Weights of a small GPT-style language model, trained from scratch on English Wikipedia: MLP 576 GELU, attention and MLP in parallel.
Each number is 500 + 40 x the weight over its row's rms, rounded and kept within 0 to 999. Layers, rows and columns count from 0. Numbers have three digits each. The size before them is the row's rms in percent of the matrix's.

# layer 2 attention output (transposed), 192x192, rms 0.0418, rows 62-63,125-127,189-191, columns 0-191
094:483458522541513430452526462500511507443513446516552511553568522495432525475460542522408458484473513463436538523539501499470490455474475523400519614444489552484477494539475501492531537498476455454509551479519527501530534534562451502527490488579461520528508549474479542480545441509487569463456504528488452464525480473499564550540448495520443549488513512468500470497518500517478545421440466581571479518573531502490574461519448534567537488472516472463481495518446507472519475565536448513513505493479516513573532500624459522511539504514571473527559442506498449494437475479393573468
090:489483574499489532489490534505475465575533527503492472544555454493490486487490602535493435501479532484466440472530500447447491476513546410467378506474483547491529476461531530572532478488507522516432515502497538514504470499494537529470485439439493514494443512532458497567495460486412459527573471439480475530602621525488487490516452486422415486459491435476491508551487560516490509495515553511524555487547549483464553432542547507514480497507565518514519493463476427481468507457522540497479595532530538514439534415450498462474508555531471519463539466490531486550524484537522593448
118:475477453521524435511429484447519441506459526382476495495480540426578474510500516500513501458579529566393458537498532505485501538593437469522525533550476505499453423516579502463517520558505490546438510486521589493484511501491551438457554430539455513422474535470527502517501579433565506460467499502480502476528494500509476418522524518558495444494502411495478472481569457472551497514509454555466462457498438533503531558464480530516510516434521478527539541510506548469550553505518530535542533465577552493522461497430552492536435501537501554540493517559523523462491537531484473504
107:479525458496459487436503470427523462530421407539518502522477445422568508546465534490492548463486487514481490525416471491515577480515534578563485471533497459478574548463517543495487520475511530572607475541489533541495523456529492397453489495533473471516461490437521518551480503592443515531496474476536488553446529446509511449513462535516505444518464474518547430476484500515514499426519506495511593495442490525513525545436587528454521520524523507514568516517474594518496449480459496459550457540505532537476466577459507542452480519476461491472490436513528546447582492471455543534
084:451465524441463461464503472561548532479494501518458500565550513491437596473492445507521479489544515517588504514500566431546475559526505501439476481482475473471513558537504473479539490487504477457431515486492533480507511474467444504540496568458601431501529464491468557506461475546559548518551437450490508553385559527447482499527461444520401477538475555506480506543529528537447587494480487495505540469432486492434523394447563434480505506450478477512521507491485439523459556532467564475503444510486480479545497460506549443462557496464498526561537486455483509542499513459576535489
105:518426522509468535499537532558479549498485526512489478486509462518500566421522479421492533582503578471503432455536491527428457491478521490535486439433493499523546509493516495497508517475497479518489531545529379545530473424503567501586454479512471465487567504526477490490539463500533479513503515570530554460480482502490532514407469448517481547466525533491514577546453438493534517463475448451451523519549524509504465527551580489517389449537493559511479541457456521542420480481476550558480500532410493482512452423539542528539612484467469518518458518512541513516544528429516457495
099:479521488466487431500473499473537497419509518536499513507512445555406530495481515509476458569472473543550516472452514554475487527564476437430512580479538497473423464469538585544498459516488445465457546469552494494559474505521473559519492471459505533498528537456456509483561469490556552476534543489495571425588509476483558564544468500451523503471559462450542550499454460536506516487485506572521492468503487524494557485512533518479477482443499502523457499602484425464480502434427471497435547376516450473479563428481523532546539466526534427466571487569498460517502496514510517494
106:445480475518556507496428476432491525555517527514453470508457453511526505533464474518525541448467482535575560495499457527596471458500493576497472492532431515499531478523460486468476552557521607490491459530524543519481400517544495523444558476513435503476488530490522594512499499493473477568434505493483488512441531471517502502482551518506525466519502576497483453490486500436495499573557565491564416507511478497531455618427420570479538463545519482465463501510463494526572496513455448529528569491572558483465487577498496470524454473517395506473505456450525483484540494520524533458
# layer 2 attention value, 64x192, rms 0.0427, rows 62-63, columns 0-191
099:456522469418471562532475518553502525535504574474481477511551560460485544500518498523465477527490545411527569433554517495522385544535488440490471476485508477531409538483504527533473581474519491440430492478515445467522419606498488544523479465516493488547493467529503464451476522484504448519481579475574536521502510511512529574426502448439504531455480501498432531512437566525511525573497553477448532481450513520533500515565445493495532531470488480539524474521528428499477542520449531524572519537511559420532552501515550498517551505496476474484498549497496557513581478529539398523
096:507536528535502593528515504425483532461465522531530488430428491475526496438504531543568440507495401533430490531517446504429534475469434528512514472529443471526560481441558562579547591508491477549491476529432430521502486523514486418515457526491446494467568512515453429512567467499474513463508526451550521452525464507516437531469498561431497565581554476484547506490464463483495489493498592583422509524485520493532515497493579510571483487497535475503443456499502511521452513506503438415462534496525477483509470510533536534508500551516517482521532553494554484485535449571459462526
# layer 2 MLP up, 576x192, rms 0.0677, rows 0-31, columns 0-191
094:531491429506494562522485490502501567500561558554521502444540552543502497510581560519537517477502541508503500526499523512483492561412532496475475525499485489446465445495489508498489478540479565471538436539513504577409525540530575446464503445516496572490498474451493563427491495484556418519519488417426445608528535511479502582553479512494513526559525486545528557437483540522486544457521431579535443534480477506527485521486458513527497540458558492561565439452493527473498549537496561444501478530516522479467518549503435471494431478515528487433465461449501549487475434540482524430
099:460515482453503541412485532488421471524518472569535447511532486453510432501533478489543480473455485530496536538488461518580594483559523473467537470588502493460570546451516546496435518495496452571484453408522469439524474487516491488566538482463487511497493532511449506508479527475511552528555488504562424509423561483535537486565480498462529492527553427470500501506425529535466552538588510493433411449451500489572473492505483402456491554535482420476485507472506449521498537492565452480491471571433541483432487536502485452527501533492545454505497462519460507523483485453552547523
101:582529502464501514491458434502539428430477515526492521566403537480572422462517508510510512470480529571495427529449496497485506451437509573476529486437527483489507464436601478528487491459507437521508533457504457539555484476508497483568594521514526495499551474478473479430457473462473506502503425452527474539487540505495487475510436532444459496550432461512480552480458432505482500486516519511479430495510493558447488613469484492560424568551469510496565577452491501516540472500515480486555509522475460519590493510522496495534470547542514523563560467458435492456560466493459537544
100:536500493483446495501473551526511435479527409590402492507499457574463449460442458471479579484520431471481474470525435435483491472543485523457548457452567456480493491524432503453556470516502553540447525516508521508494537526503536569573538454492475519443528514503498491500535513564488553542518564520587530613513504482523470505472451442486478522506513484496508478489489470472525415482464458541491463453575478512488475529511528482472519594499468468524546498523523482433542482494485574481566479568441527531494557530482619525561515493515467556504529531530520415461462471464491459504
097:524558505433484480475500547458487478386532447521474467454433427466485493480526505504466539493457547494450499414506463418525512462557506506440499487519437457484454530583534450521513453523519507537521480543506506533507500487504447494491538517461556502513556553537458501568545469534554528431555522420535516477475535461511534507484487560453494499514540496452507529552545450524496487496491537502534541513502560549432463514555464556515542551513494513493503499578510488474560413512393478477517457528524526450455538536490530528498578438625419490458498529436551525506461479493568507458
109:476492519528424515523470505525468450483450443481486487513548528547523509496523480524530457554486547535493513414485546573537523544462512503564499500537535505516515430476459589516470496471472490540489476481516363501526529481544529472612490486516436550461462514436491608491537507474523486547468447538538466425474491512471487536478430415531507545372462546417518501551426546521504583460477512560457531486533490461519481532521523501507492475488509546501542444426550496508565541458496549461536428495433510465532462513520481473485521524491513467473476504499467480490456524417539520531
089:548517557574488617473474518493444457480542396555473474539439513419495484487543482515547426460508451483489463512542493503507614513503502534487509465524421472547463436440481517552516500438504459466557478539474542542540562572502506495474534474511448537510561448513460443516511463535511535485503513454490432484480541434483552490523528495537520520541480464415521553467509485481523445459494507519516473536525501486436478415524500450529486555466494562517490503517557451536489432489548500481540455580581551515437455538528546476510484492447512527523470464560429526514468523430516456509
097:545467552475513474406481446488442476427473554582496457576479523500452493520472483469496545547529545495510549505422535457480496540530513510499587462527552447488558524528481496474500442505426511565492441493487521497517543551534506500527476547512548472491507460423438514508519495478629518483518490504521583511428489467494519520524465494529549432577533469457573482510484473448521456506526461485531517551508430551426481506450511604494560568487516506535545495519455513538489510483482519503499467556459520492482583534502537501519420451554500548497582412552496481497540475465458501461
119:491496498462485491520525536490463594440471494503520529462458575476532494427539461524592593492470485500510442427515502439469560464476471500416511426548606489489498471505411545500546470541573508415536474482450425464529498455530559517525464471539503446555550491523497490532531410516537512564471481502535513463560536423547505517492462518444457481510492540483525552530496464470562569522542508564529482494524557496525508487525470448517522487526468565461384525466507528454483576474530493524541489491498493494479510536494504472523470474501500486576562518527469586543531540465522470506
094:472491447540514522455493493431515475565471461530512422517540490462473507462523540499504560456491461539518512483435509562530565527554486482507505449477527518493432501438544453505460473533559513552521549431453496525526533510568514543516591435413495481479567468549506429552488476487472549511498472546566479564466510493513540480485473478533577496517533517453423591548482476516504468475457504524487519529523443487537419558500499552590461536565505561510442473468591442583489472449531471536430488505562514470490524535449526524490486540481445428510478469549517543528543517542481550487
093:437482472504428531463475502517415553491458571521500478446560519451439451434495527486582453533534464486480532449456419529537569531515461534480517478544512523539461490436507482536448489562563504567475472392485544454504530465477508513505479506527532593579508524511448515503493511487563466497543527447522464517480549441467542524533493473563511459508555468516429542457453538502618502473511518560505476521469536494589511512466510456542532559527475478488463460453519525485573529530492415535505482530432497513466424496477478468452530463542437444534518479515487554468472530522539510528
090:491483502490413505435547527556396543475538431491501495581598558441524429472507471519484483488497492530520524507560411535497561532538538503514510421497484471504410476509498497490508486513514482496531492482525554492442546547565488518557535538567522532474538551508438472483489506522541461523515510530507393545487492468494507490456532528457464540539538444457471533503486505430572508477443546469481472538486585397461495468492434505442462587533442565438486487481501502486467499520513477464497508554464514544530434569490538433466489575520551487505514464465530519560463526486502454463
109:519523516521490447493587598549537486516498509499485521486454510485534485456464547468511451497420497475469461480412467496571518502530512489541518510496500497497533530507522511434526532428519515626549517479420468482424511411522521498491495493527512531510505516474476523472550502500508548517550554436508437452504510475525469446473432487513444524487531535525438498483409510474501543530546440471490473500468461477487498545411508517526411515519458481473516500409496434542518541543510536462453449457506536523423456559492511421571524435535543564426538513548518595465502463520542447523
094:491562487420498465527469531452506493454511468552499489452542413554514499435574531526523513522443477476491533445480497500566520477568497531428475572503530500465535517493409533544507532509490498500523568501463528423532550457526540555517510465415537465488524486546506514589458470547474605456497485514556550451431499557505507511453517497465504486518487519480484584485485520556526492558586493543473511474503491556507511513571497544466627497467492443529503445527510512535445537497470531433492438539462519496515472491488504460478480382499496460453497504478507626523516506488508532520
093:522512486522422523458532496481480555488493482528498542479490581521584533519558489487498515510439501549586421485491519544380491461514444464451539487497442480614466507536462509442529440421486477518499433544500453459516589494493527555518496480481449512531501605507520452546452521545489538482511592542432476499513470520505490541533402443558471452463524539514554518481506443508508493513534501520504477466516563455467576575494584511411542509481490506498520489503443522496546502493441500439521545498456506465465501468487501487495470508503563564499563442439499462477501506468486453499
113:585479618446438496514471489470513488503522534562477487530466463496583469416516511524522550498442624447470487422540504505555567506511498485494498428478533488475530495480508521527467413535493507445487523552498518543488544511500537537511509500549510552571528498411511503498452469516468530576535496567533519521508525428483507461502440571543481521464480572499464498421510441474476485448470470464541491534497578416524521451463509528545485566578510518506566498499477524442516524496495499436581464517496557504555449507449500437472530520485479530441520518525497530501418466461536513536
103:479469514469462497491555507554506529486492422481435496507504525460557432480439486477515518527570591497513521456472489519478545491562486376588446514511582458511538477538457509511484449519439527589484459490575503462440503481516431494446538433497542555504509470517502475518538498489511507542532484490546512537499512414524425534542490471561490554445526482450396509504453482446543449498519451475463476460600544499505585546557543509479459516483515537488500566485531537452462553458476474456521443534423514532480459507478500468491513555485470464429554529550487485480507458456521466501
104:521490436518379544486532530503477475494535490522472512423524513445549524442487486510466529497501542592512532481505506527572581544527486527463483456481460488431389413439483445499502472478498457522459508491472503499528500530486476548534496487595514542519561465460477502446506580515591525537524489513508477490479523526559505521419482461432484523536528529488486564519482480563523447485480589515559464526573448448517516525480534512509534499539504585538597462478504507542506509468529508500472397494510579470521511511491497466440514436601507554546503479498538550506493487447465528510
097:512552487553497591452548470483519515472498474477538480538531497505550519435603487526508451587502508525479485485482467551516597620519521503473553514570455534516434470434550518514413488499520522515474498461411462522512569508473499493439492487560475535530530503470439510490518552507534448480549535370599438508485533422484431555523491458504535479474509530498486493468500544466467497503465518538461436487499528504552499425488553469492517538447498532541475521447515450526524534489527462438528431507490542494494460528463500524522533503461453461424438499431486508555463493465520457519
086:522566475494496549540475490488501529429533558488467535478524495544491508512563568491551522505460534493536506543515515511453411488495537492554524436478464582508514549570461489472534494483447514529524500485566459461489544492513585464555513524475427460503511525445565475375452536504530438509480491472512564498521454542565482528528465500552581417459488608507496497495478422536499493512458506477512462489509454545537431545455532570492478464580545538480455505507557486441489543468535460502444435463480477469521519582483475503478477461485510517406510482540455515461427528482533457445
103:501490496507542453516445511523400453452532521549516482441412518578446474500524495465493446501507519546522540488385485499449424488442525548496485505484498507517447458463472513531493461516479478548543469429497486480494549582538551521477530469532501496424537517508527478401469511488468495573495488489438579507485546529432457464517519451525499525491472489536526526455526517556552537451506509531464531514597570525446491523490488551413502523496521505431531519485464489470408529454512586504480448510529554459480468477526379494475521485484483582508481442454416546511487544503469496490
105:494587476476530467572458573536450543542474527571490550536518537448536470450487489427545454572528493466504472517495449530556528472532507486404553443585530519483556564501479500436481528449470481486519361416422503575504510442525526526499540478511483491554470436467458499449444454523512485433513571544537551495520488470555449477492531552518437547562534489529533520502409504513513440433472470495448509515427508485485509490520447494465469452483499509518543466545493527472524515481510439525547451506477550499523443482475489457543474497548490494444486511500435515480513473531519485444
093:463420453543402558547481460542466596573528506513513544498527514502467528511497528456481463531553458512496472413406496592544530493494520480452449461530509477576498498452486497532491475486507510579477462515499466514492488508506515449507464441457513458467482489540444512501571525516491483470510483472457532499518503470479459518517510504573464547456500471478618531485440510507502502533510470494474433417471517500501507537500565510378498502535497518523518489545442414469478573425509524514403514495447543514407528525521413560492533467496486460495495479502432515541429505486550558513
111:495466517459491614499437526485446428438489488530397469450470497488565472467542509460512566556461485464513492453485482543521511485480446476535492504480472526536479519497488520540533482509545576460462582494520494574485505465542547441507589476451535483577552477423508492486516457535388473586543505525453518470475504459476492410570482541515512408507479525489468458499504539440489459506524532539544455458494473486508597514508487553476529524487523491463479546465558545430536504526487512435489502445490503484515446476471478499499484428422540538430518503513525520444467579488498491437
103:391505550498545545497365478482522452561482454474487441533527446506508430490451384490518498532506534542599506510499510545482508525463514474508440465521533478506506465481497505481505455467497507502460472472450465517494518417502470451487498527457463471519500497416496461453444497474507477532528532471479433548498546440503528485556478447537502523521467556458499435492492512519482552495466518556516557502547506422509598512445473486537519533527508550433502464490584528494439405530567492488515461550491603473454525483579462493540442527502474497541530526486470444500431485477525559542
116:440510462552513511505418569469463579521499454510504478522434422541492497530505505467494461548516491536534438461493419528452528574497474475552479470463490544537488521447474459495505468484427519539464481494452453500481502510570604469496472507525468488466542485463492470465577509506515503536501497506493491513447578474527513600483459464476498542478462484504479522537475517496481515552504553573565500493566512495547496471386523543505497555505417489519549445497524510537454413478552538498441442507420594457530500491476452528496599528455487495491510412437523461518554520520509448561
102:446482515498375527510505454550448491504469509550528509511485451473514474421498557419482531541548510520506557430499435552455458473547549457458484476467521420488487522539463516465567425480482535540423464498539471521508475530523500497569460445499389497513486529513517527484553493579470525532514562508554501461539523455472544473491494562513546442530547502529468496440513492491470562585515447514456443492491514551520510486463460527482494543473498473527429538416534434547461491521485523457493477483457497538546543509468420483566531440447534498428451503503529565518497500524581452543
102:460467491572473495483560527475483497431514565499467492491518533502572488536514560507532467496476577486558487451460482522496518487390532531532501513482507533535482535407517513462478534533504571561547506417484464567510569445495475453515508561505454489554501508496456481522539579523469435526467561523521536518566555432522419507504523497526479483509509558498501505516476494487475488449580540505523450426409518503494569515454433491490507523529514561520573557404453508483564499457498546542536505405461488510526500497476470534457543489498384535542475537528536470441517539520481471455
095:492542491526463564492520485454496556505485519528530509495491473604460523485484558523477527554492492516536565469539471490485528556418520484508520458443462488445435487513482501512498488479484467452502555422500505534459540520547520539490540439437432555471536562494510455604426508525539497516455524476499485531497501537442491465432474529508427593461487606478545531514448474532530534541530495457499487502546456554455538454468422436426480465544486498542529449516473504497540456518538557530533490495499499429523589413463467478480551445521492539437470461479578514472537570499511425489
098:526510414500494467530506535479520403514456531524555497486537488530494480532577444529478467495566509499503539541506441525578467482404471531467500509519454455504517573453470514508586502500450598539464594431495478494513447460549589543483543512501545529482549475434464528496489521451556476538427461491517588440549523513509526505463518505518473522516511529512526482542493413431539473491503459513514434491465539512524466540459506544531465451478454416459557498462589500495527527470527505447442407433454556432459466530477476489527504459472494543489536486524558530486514509534501468472
086:555523515478524481485519546437494522540467526480539469539501541432511565506507526502498429491489497454465523466504448506494505542500546505468465488407439520505493497529477541572501488536511552522482532472477505453554541503546528525507522520461518433504507443492488526508528494544539481482485512500491535454615494550486541516440447548464485486512566462432496470422491519515531583480522481521522544464463482541453538511551409499435479543517441395512535443410518555505540451552436523404552486527507503541561506490464487512569533420591527443508508495562494542481395451480533556543
101:454522494463535469479414427458444514493548459487533495516499524499519528534477481444598495537499506468493510444497511473437509457468497456491463450484484526516486534530443572534531594479514492479516512505541395538505457466506508485506541405476456477553495521508524517490542477458442480540491481535486521522543528471585505456528498515505499457447532538491448529414536521538544574525484556573540468486547478532535541570463459466478449522513474557494450481445496508488433395410556470462540464479414537479449498486467508440474439535551558444532549470504510518482467505579583468485
# layer 2 MLP down (transposed), 576x192, rms 0.0447, rows 0-30, columns 0-191
095:532558535601522483452384467485463472505479430531489432533528479567461472557501468440468502532423520515492517476519465469520477466491496481520562503499469480541492548465512557485517493546516463498495534447455505454580476518532536454508479538444463490505509549513541440556506517499469426442526513517575520499503528501515492479509438539492486449550509524548509525549408463471484491522537508552514457545576540451491513404468457534488486538470510435521520533495555549526395394464535507578481480549463421504562552457559522532459570478436513477525499556514499505446441492496533511519
094:421502496503554550482437501447521520457508561482459477469552479570522525478522539452493480481492459482519547504524508543551471539554463447470572513551506466452489524525491546567483591503566484482510501557515531419521539492492509490469511492510533548454472576494494482507454415477536454438515467505442496478473565556520487456517447471452503498476543483513496441497538512496512522563435506513539479600502513500497503437510484545554472572523447418474484435513517507511556474611524520457427428500482460450543496529467468532573405559450472477464518475421500494541442467498551507576
100:538486513477531474497535542455511435478516436520543461523532487462535586574528531504577597531498475486486561490477571541466500531528485443440473559564534497527436486503549495527475447475501553519503533439465476456453515466448545482470425506464543484497553559540513522558451522507419529535495562487500499498496514467470488457468512464522547436535493446537422544537508463494452481578520460445446501476462464519464525499482541536449483462481471447470590422504506535531476449459519446489531403489559548414514454510545524560536584512431524487478533527495554535525474459460528468502
096:469470511467486388582492449521456455550490456527472501520578500493536542489546545522551499431463470489445544434465559486452534558499499448500459551516491469464477507508478528523417526498535483500475583463514532548557530488485467427476532501457490493454514532553538499520448498437510501423562510503513465535487524499575413438489468555473463487547472519476513459471465461543462487514513449456499513507533409519418463500469500480496578476528501436518543490542498390572531482500531568509488445530506490539532482497496476507511453580550548506519557503584471557589460454508543502517
090:542561535496457453521489450458468512505558523534525436522447508491569514542509442576513489532465422517435456509535579489430484600542559516478459460467532508487494467491539566467504515508560507525523500511418505556543477518414466539442484514517492488511505518509497483547477430487520550476513521544494507496471522503443540505439510454428428545463525489492583434522513540493507525445502466485521492431513570455448506544481488475535471465445549546478476450459508482454477529411535506545460515576511442609573569555502506510450440459480530467488522500506488511549411538521475466475
121:453439568505511510509479550547486536473561501431409464448486567546477494530409511549510423492527503567540494511469474488492430482495525452434514563403504531487483496546459494436590507460444460500474485520510562432481536499492523549453561511500502479431519478472507528510529557471527505533503494489509498482441583544529521572526399427534508513532507480546493491453403474525484484477531496472543461511515472487479465421508497499492490438537490484538519540467559498601539573434440545528537500486478516486561545463546476467442439503554523537473501456502514498569525511455533514471
098:509527537515524484501556455501551579519488538474505417551521440464535495534498519498548518507546569476409445411477522475438482455484458443465473507413441508517542536507506524519505525515539516482470523487501461450533509485476451501480479467446511542506530446465475511506491573465544420446497496522488520506484503459473476509532375545465460511497474488480490507576417449521441543531492498449484487554467573531520484464487485539488523546563537488535502468528482531539541541597463568472590514469410433496438541467505613514548503457547437520517538494534513454528507489531546543549
092:469474515544519490491489581502514533520534455516548417466545552473459478516499418501497479533514560487484514476570509434448522457510490453518566508484527447506507513458525502462524496518587510409577476574504530499513518437442581518495513511519510478420453465446567445493498407493591507568538505532553545557559504472461476474497509525496474499465528465523492569496417487423492492491469513440467545465467478507462499516473526551514460563507542538493508427450516524500461462538471440530470540536541462484512528531610486512469501518520474449506437527483604464465515464458460486587
111:457456467507548453518528532524496461427452456503558516463572547488550501563504471533469424561485517557481475532479478422511495533470530457518436475508474524477475550457470491482621545564535490543490525477554562378457533535460455497563603516428542520442502534494481575472536509535496515495466431526476469506492478489515479453489526541477504437536504407546492519459550492563433523503497475514567496492493541494489563482529506502494486543493580488500598557454504559487451459523473484556516519544538474476463458442475501509544460482549503499531450521502552428444486465471465516486
096:499533476531497481533499537461429507417484492477551523522557496502542445483541490523508556398535545439458484485526571491517509524433521499499536483498542511541473488524524536535518559529505481483523585529577530421511492433457500531504563553500519517503523542596516473433497513481452454488491484522413487437521484468519425521522424544467460479506504409501512484510481561463478508513552493495450631469515561481497540526494519523427486488523486490497491480451578554469455425503504489482502488496482451454475433473522556473509481474499510624511512521608531514477536447452439445522
089:514514526498532530567539451502530420508497518481516454520434483393561536520555526540573576535460563515484430471534504462614478484564517519458513538476559465518464476485474525464483453528458493555477443502509494583473497510475491488477484547485469585478515462465516489531545531399424551524510456533535526522451436541475449486473504473478525489506495468525526553539524450493481474454590452587516483460505501529411527443387505492469515440501521462504497507479469511452397560522479473452489484524507456492511533561488507471554512534508554478545529547560485446503437498489481491517
101:428476420432557487474427505528558465535526484424463559522517452483496494540527528581594482490520453447439505532387524496478471497514485527477503543522458431476494523491507522501490471426543482537542519499551497508442454511442488456440546412464593496523498471466522537503520600507466490496570520513482517511487502487544493537505574541419544446513502468526471468440495494464504489604541486453515542539542446473516509440491503507517538481471413439509520604554541594505509502535528478541492499486563456464490523436444535482498522499540484515542495505464529534480533535515485487456
110:467542533462556525547477505519513536500489500452488502487472499509484491480403439432559490474509511407508491506514505398499546488511491472453529486465496459406460505477353554483511503461502524521433480498511445493476509511468561444592570511488482512468540499516513478547577488522536566526526530578520488503480518485518593541564486536477523542509439521558515485502480461499514527527491372498522481501552465490517441541488531563493469397484555442498468540497536499511556475539541467524555515521530476515433448543473541465540561488536528458469520472525424520508468521446423527481
083:480472570469514494510547469513519485583560595480459505435467539486517506482442499529449486445509498546486476507573471486535506593530536532556502430486459531456502493552489530564508464517571501513468494509483476560488562477416478508478549489512551546450430501442522527491458487516488465456526468455486519475452467489529569476468550454456454537440455470465623496486527480469524481570484508534548434478472531429502471544589515532534460502508549491445497459501511510487441499593476492533477516518578438487565525545435492493610455536536436486519510556488505450531490487461526476457
094:548511519416481421496507549536549475425553441465577521485493497502525477530444464553587482503553459521534610496488545431521467457493549544468448524433545519480524477517438545518514554587492488497452529414542544506500388508466504443556500435560489551518526453492474478567544452500524474452476473527525466465501418508510483480455507516397483530562546512509496502490483540579489484531508453477504459532440465496534471509545476447483545463536520475481499459528500480511538525486514497522482511489503532507481408508528482478457526501498553572514478466539540531559540423563476545441
116:468536455485512437482511531498508417500479470496467421473543466536517511464535437537455550536505568505529491482570581498531537441513577533535530520454510421573511546564560506482472493458490504506582542527462518526525524512503438542443487448524523479506440456529570495458474455438518483480492405494498512459466542452550512516469425492468512481470536499587495522579436513454477402525503508554475530441514416604488489490497528470539453578432480482580445485475532532545540514499473471503525452462510522531575478519508459498570482544506516500471466440527469462496481455522520512503
104:454493467483556473499436455513531514428501549476493541576497520496573482539507535527486498569539414485585527501488516508503512561525534566464478494490480485497505445590519487452549494524508520546568538517457497465503503498455473457510526478511490496472427504473559530581479493452559549409494553507456641471530564496538450487464523512503434476501400532533463504435550496453411477555517557503465553540532426495519501396431526527502549515473498476455462504544523460515523520524481458491499507517532485460503589452450478546526471452532495493496535461533503468430504449502495482545
098:485530585510522523534492473501480473514520476448483462391505499461455472498483521485405489485529495480525466434444457506494442544442517485480471504464577536487488473538536517499550507594452554486575497530448477465528542501521450545459463500506417530522515535396504426510512459460518501474572506545559555467546530520540503543392390438506473460547445494517511519492496495593501438550529538515441539551562526508430547448535504505516533536489431568511435515532478465548489470493429514511536461512512506507537503468547508536551487442476515537507453527496504522488535503497582520549
102:483484437472517529533465515551469401527523453559545553532483510446560471463483428512539562486506499508503525484502611455493448506496532516560511484526522539521544527482506522508503532535571498466544483464458485559478483532470458503484499506454513419475484498435526436551525457521510455457496468585462574520515400537506473500415505513431472465487503543570561526523479453498499496462478491438499530576552594505562435507498484524526421533505527469525547485533454441470495513566521507492467447502534523472481505510483541476461483462447571521511532560514434503476482393523549399518
098:528455508459484436451503548493504423484472506458475481507511538537473480517459431531475542485533523509424490538433554534571518502476486508448473550533525473505569463532515464491502500433541523494519535576506535548559454499442416516470460463547570459530524426529516483526485497543454459508457474532534555477444569488632485464472559535441504510449525508508518477505452510523440537534486458518526504532509551534468545466619428430498490490551527458575556464543541493493482491527429509496541452440532530423473531470484561482530495520511490512563535464512478483495494541412431528545
095:526602458527512492546502470473419417496502500553521473505556496445433481516547543522518575483525530436523533515544480459448532553498507545524519497433573474436515489477508585509435491531528515424518504512446559502531433435493497543468480469461540482447487457600444498448482493531516571505529449473490493557495453504520430535511584486482598460479499466481505595492538511434467515495499586470498493441527505488467523468492512579478474439475478477494491531452435474491461465514445480518466519494523486513543456570559509539531506481435503495504544520577512430513503495558529456563
107:548507502555546482474531483444514486467531497519499517500510495485426502574519549436430478497491557413574528507471489473502486448477428497507596519471455485484473495473521508514544569550448510483478523440482485431477491405535527580524572450471542546466535558462517506533530451535512441536534471470510527488440503494463529467474482494424414383579470467468452540505526502500520469422489539489410514484510530552501534499513582515548472495455481448451551445540530505538564474546539535530553522488474491437505510479544582543511542549515420434525506481498548512494462507479514514517
092:513541468545554471399503506455466474435489548521507514520503564483497469509512463554543471505507453499523531534557509595542483504451503478522495524458465494505467470462554490512518490457456536495451520536483579527390510468487471511419535557520509526400406542490515492482477546494566546499545436536439549427492498473517571491571533470491510565508618520478555464570534516437485462436529514541518574467515456476551498485500465422541443489470484494482436506483496519515475482495437492419521489542487462496498513499509556521469444523474569567531466488537539510500541454498484409486
116:478430496539549455501503530525496499477562482530560463538545458573471504520464507511541434486450478518502463450494471533498497508464507559508472506438575572425489457450537536527527484521530422503510483516576558487448481492512463513597472588516480542545502514450498464475514570486458458486518468499520462467515426515520520593529523469532548465531498501465476507466509529595433481560481483529528423539506509490553482536428512504444501585525539535494479473484495502529544461440454600499434523508616526477571476457422468469480501463521445453567470524466494478440513491470518453486
101:451557480492502566488477476526406490520427510513535532482489496501519485561430437459480414511569487504454503503543488539499541509527452489449452527569459497433520568447511495470531480425573507517449541460503488428480456501534480517449546502620503505425462482518461516483452533480571494437495465557532579530489515435555582504500578505545514535497422488493424511420474542600467514465535464557514496560496510423468468494504549492561511548492505517492460540530461564431513448519527478461460481515486480550510481552520471456536518475516543487557500509499508460484513491453473533529
147:558520515605517461486576522468427508459520513487525441513482457518479470470468548557486462573506505459548586533508465469498493471536467512480475488441545552490446479448504445538485508500501558534474501473542506446465428448486502545488487479463490478539534461516429528436456485526494445508514519554535599498455541441517513523522524556515556511533532465453409473526471479497564429516625405520517542449507468464451533520413496556534506493494514446515459557490530531498539527436477474514523512462496576539493454458524520456507463504514512581515504448483559544576551532497481493440
090:496540497498517458541498524507508528553550502553517494503509481458458471520484515519490472469541515524522552521515508571405464495503538499497525564455473523449504495532473513515534433480552485456466467552531460518522497507474489553520426492546453431470382492519505477565463516438581593527536478445509492533519431564578514438520525539470535487518478543583551532507508493509434504496550487521478513463467477502510491455494436505463524368450387485554460486505473544458484430544527497534480513522465406500528451566573477535412452497461512496488538529488505467565541464560480544497
097:486544549492589481484477521491550453479492501474462512418449514434523430524460451453508442501538476556507518488488504497554522539513468472450578510449463539499517480527554480476522504505526477464552505511443546498512459487454507467505516549481543551432483482489504548443546437477626501448483486549452505534440553488511488483535483524544393487552495550485526436505569536532463515519570456513550500509453499512468438462473495578519494459436514466546493478521501534430558461530510450498501545527542599460542490478493476470460469592529571551498450476457447476523502534503427591456
089:580466470424555444503450486483522509497514429520592588453569416417476484535526491510494508491505484441545502517460543443510501507493529485507471505455468513562495458469525519509576528522514477487410494538537562481503493474492442513566539515551461561454486527460482518436527522487540541525495514479571491507485489534442557426481488500489557490559529397486550458489456492503561501521489474580518513532551509530529469487483520515540514401460538515449526512435514518392499510537568469574471546533540473562518518559465477527527470486546470495514495433473498466506432499496439556436
090:470495487525481473534476498545502467519600497500471447524520523521515456561538542498530484449573486522526441515508482453493492510523453537555611526498460483555459496507521472537482505548486524482489465501478549540404547490462500525520486555516557494495502428431540499457516516478478474533443540444569573505524579534549479495489467524539490507469451474552501445488525464430470453538476497464523447480517508530425395366459545472480466420524465531500516458586391475518519527481487517446493543525563499459583491556461509436444476516548474517526508490523550529521519462444485529533
079:473432551497498492515510455523494512491509459458536488475534483477458566500430472483522465473473510490506367488468455555539516518527498488512529508525475550462486463513472470496571459510495493531447470573570503536505487474455478479499496569467558450546440499488520478510532504481479543527419478535521561560495488508507504583499554441534547575503404482517509440494566519564500456503514494557504550497532562481515403477485498550541479505510521498462519542516565453596477504548462450418569593545425548460530484471548541440492463589458500443496516461439487518489552526460517460455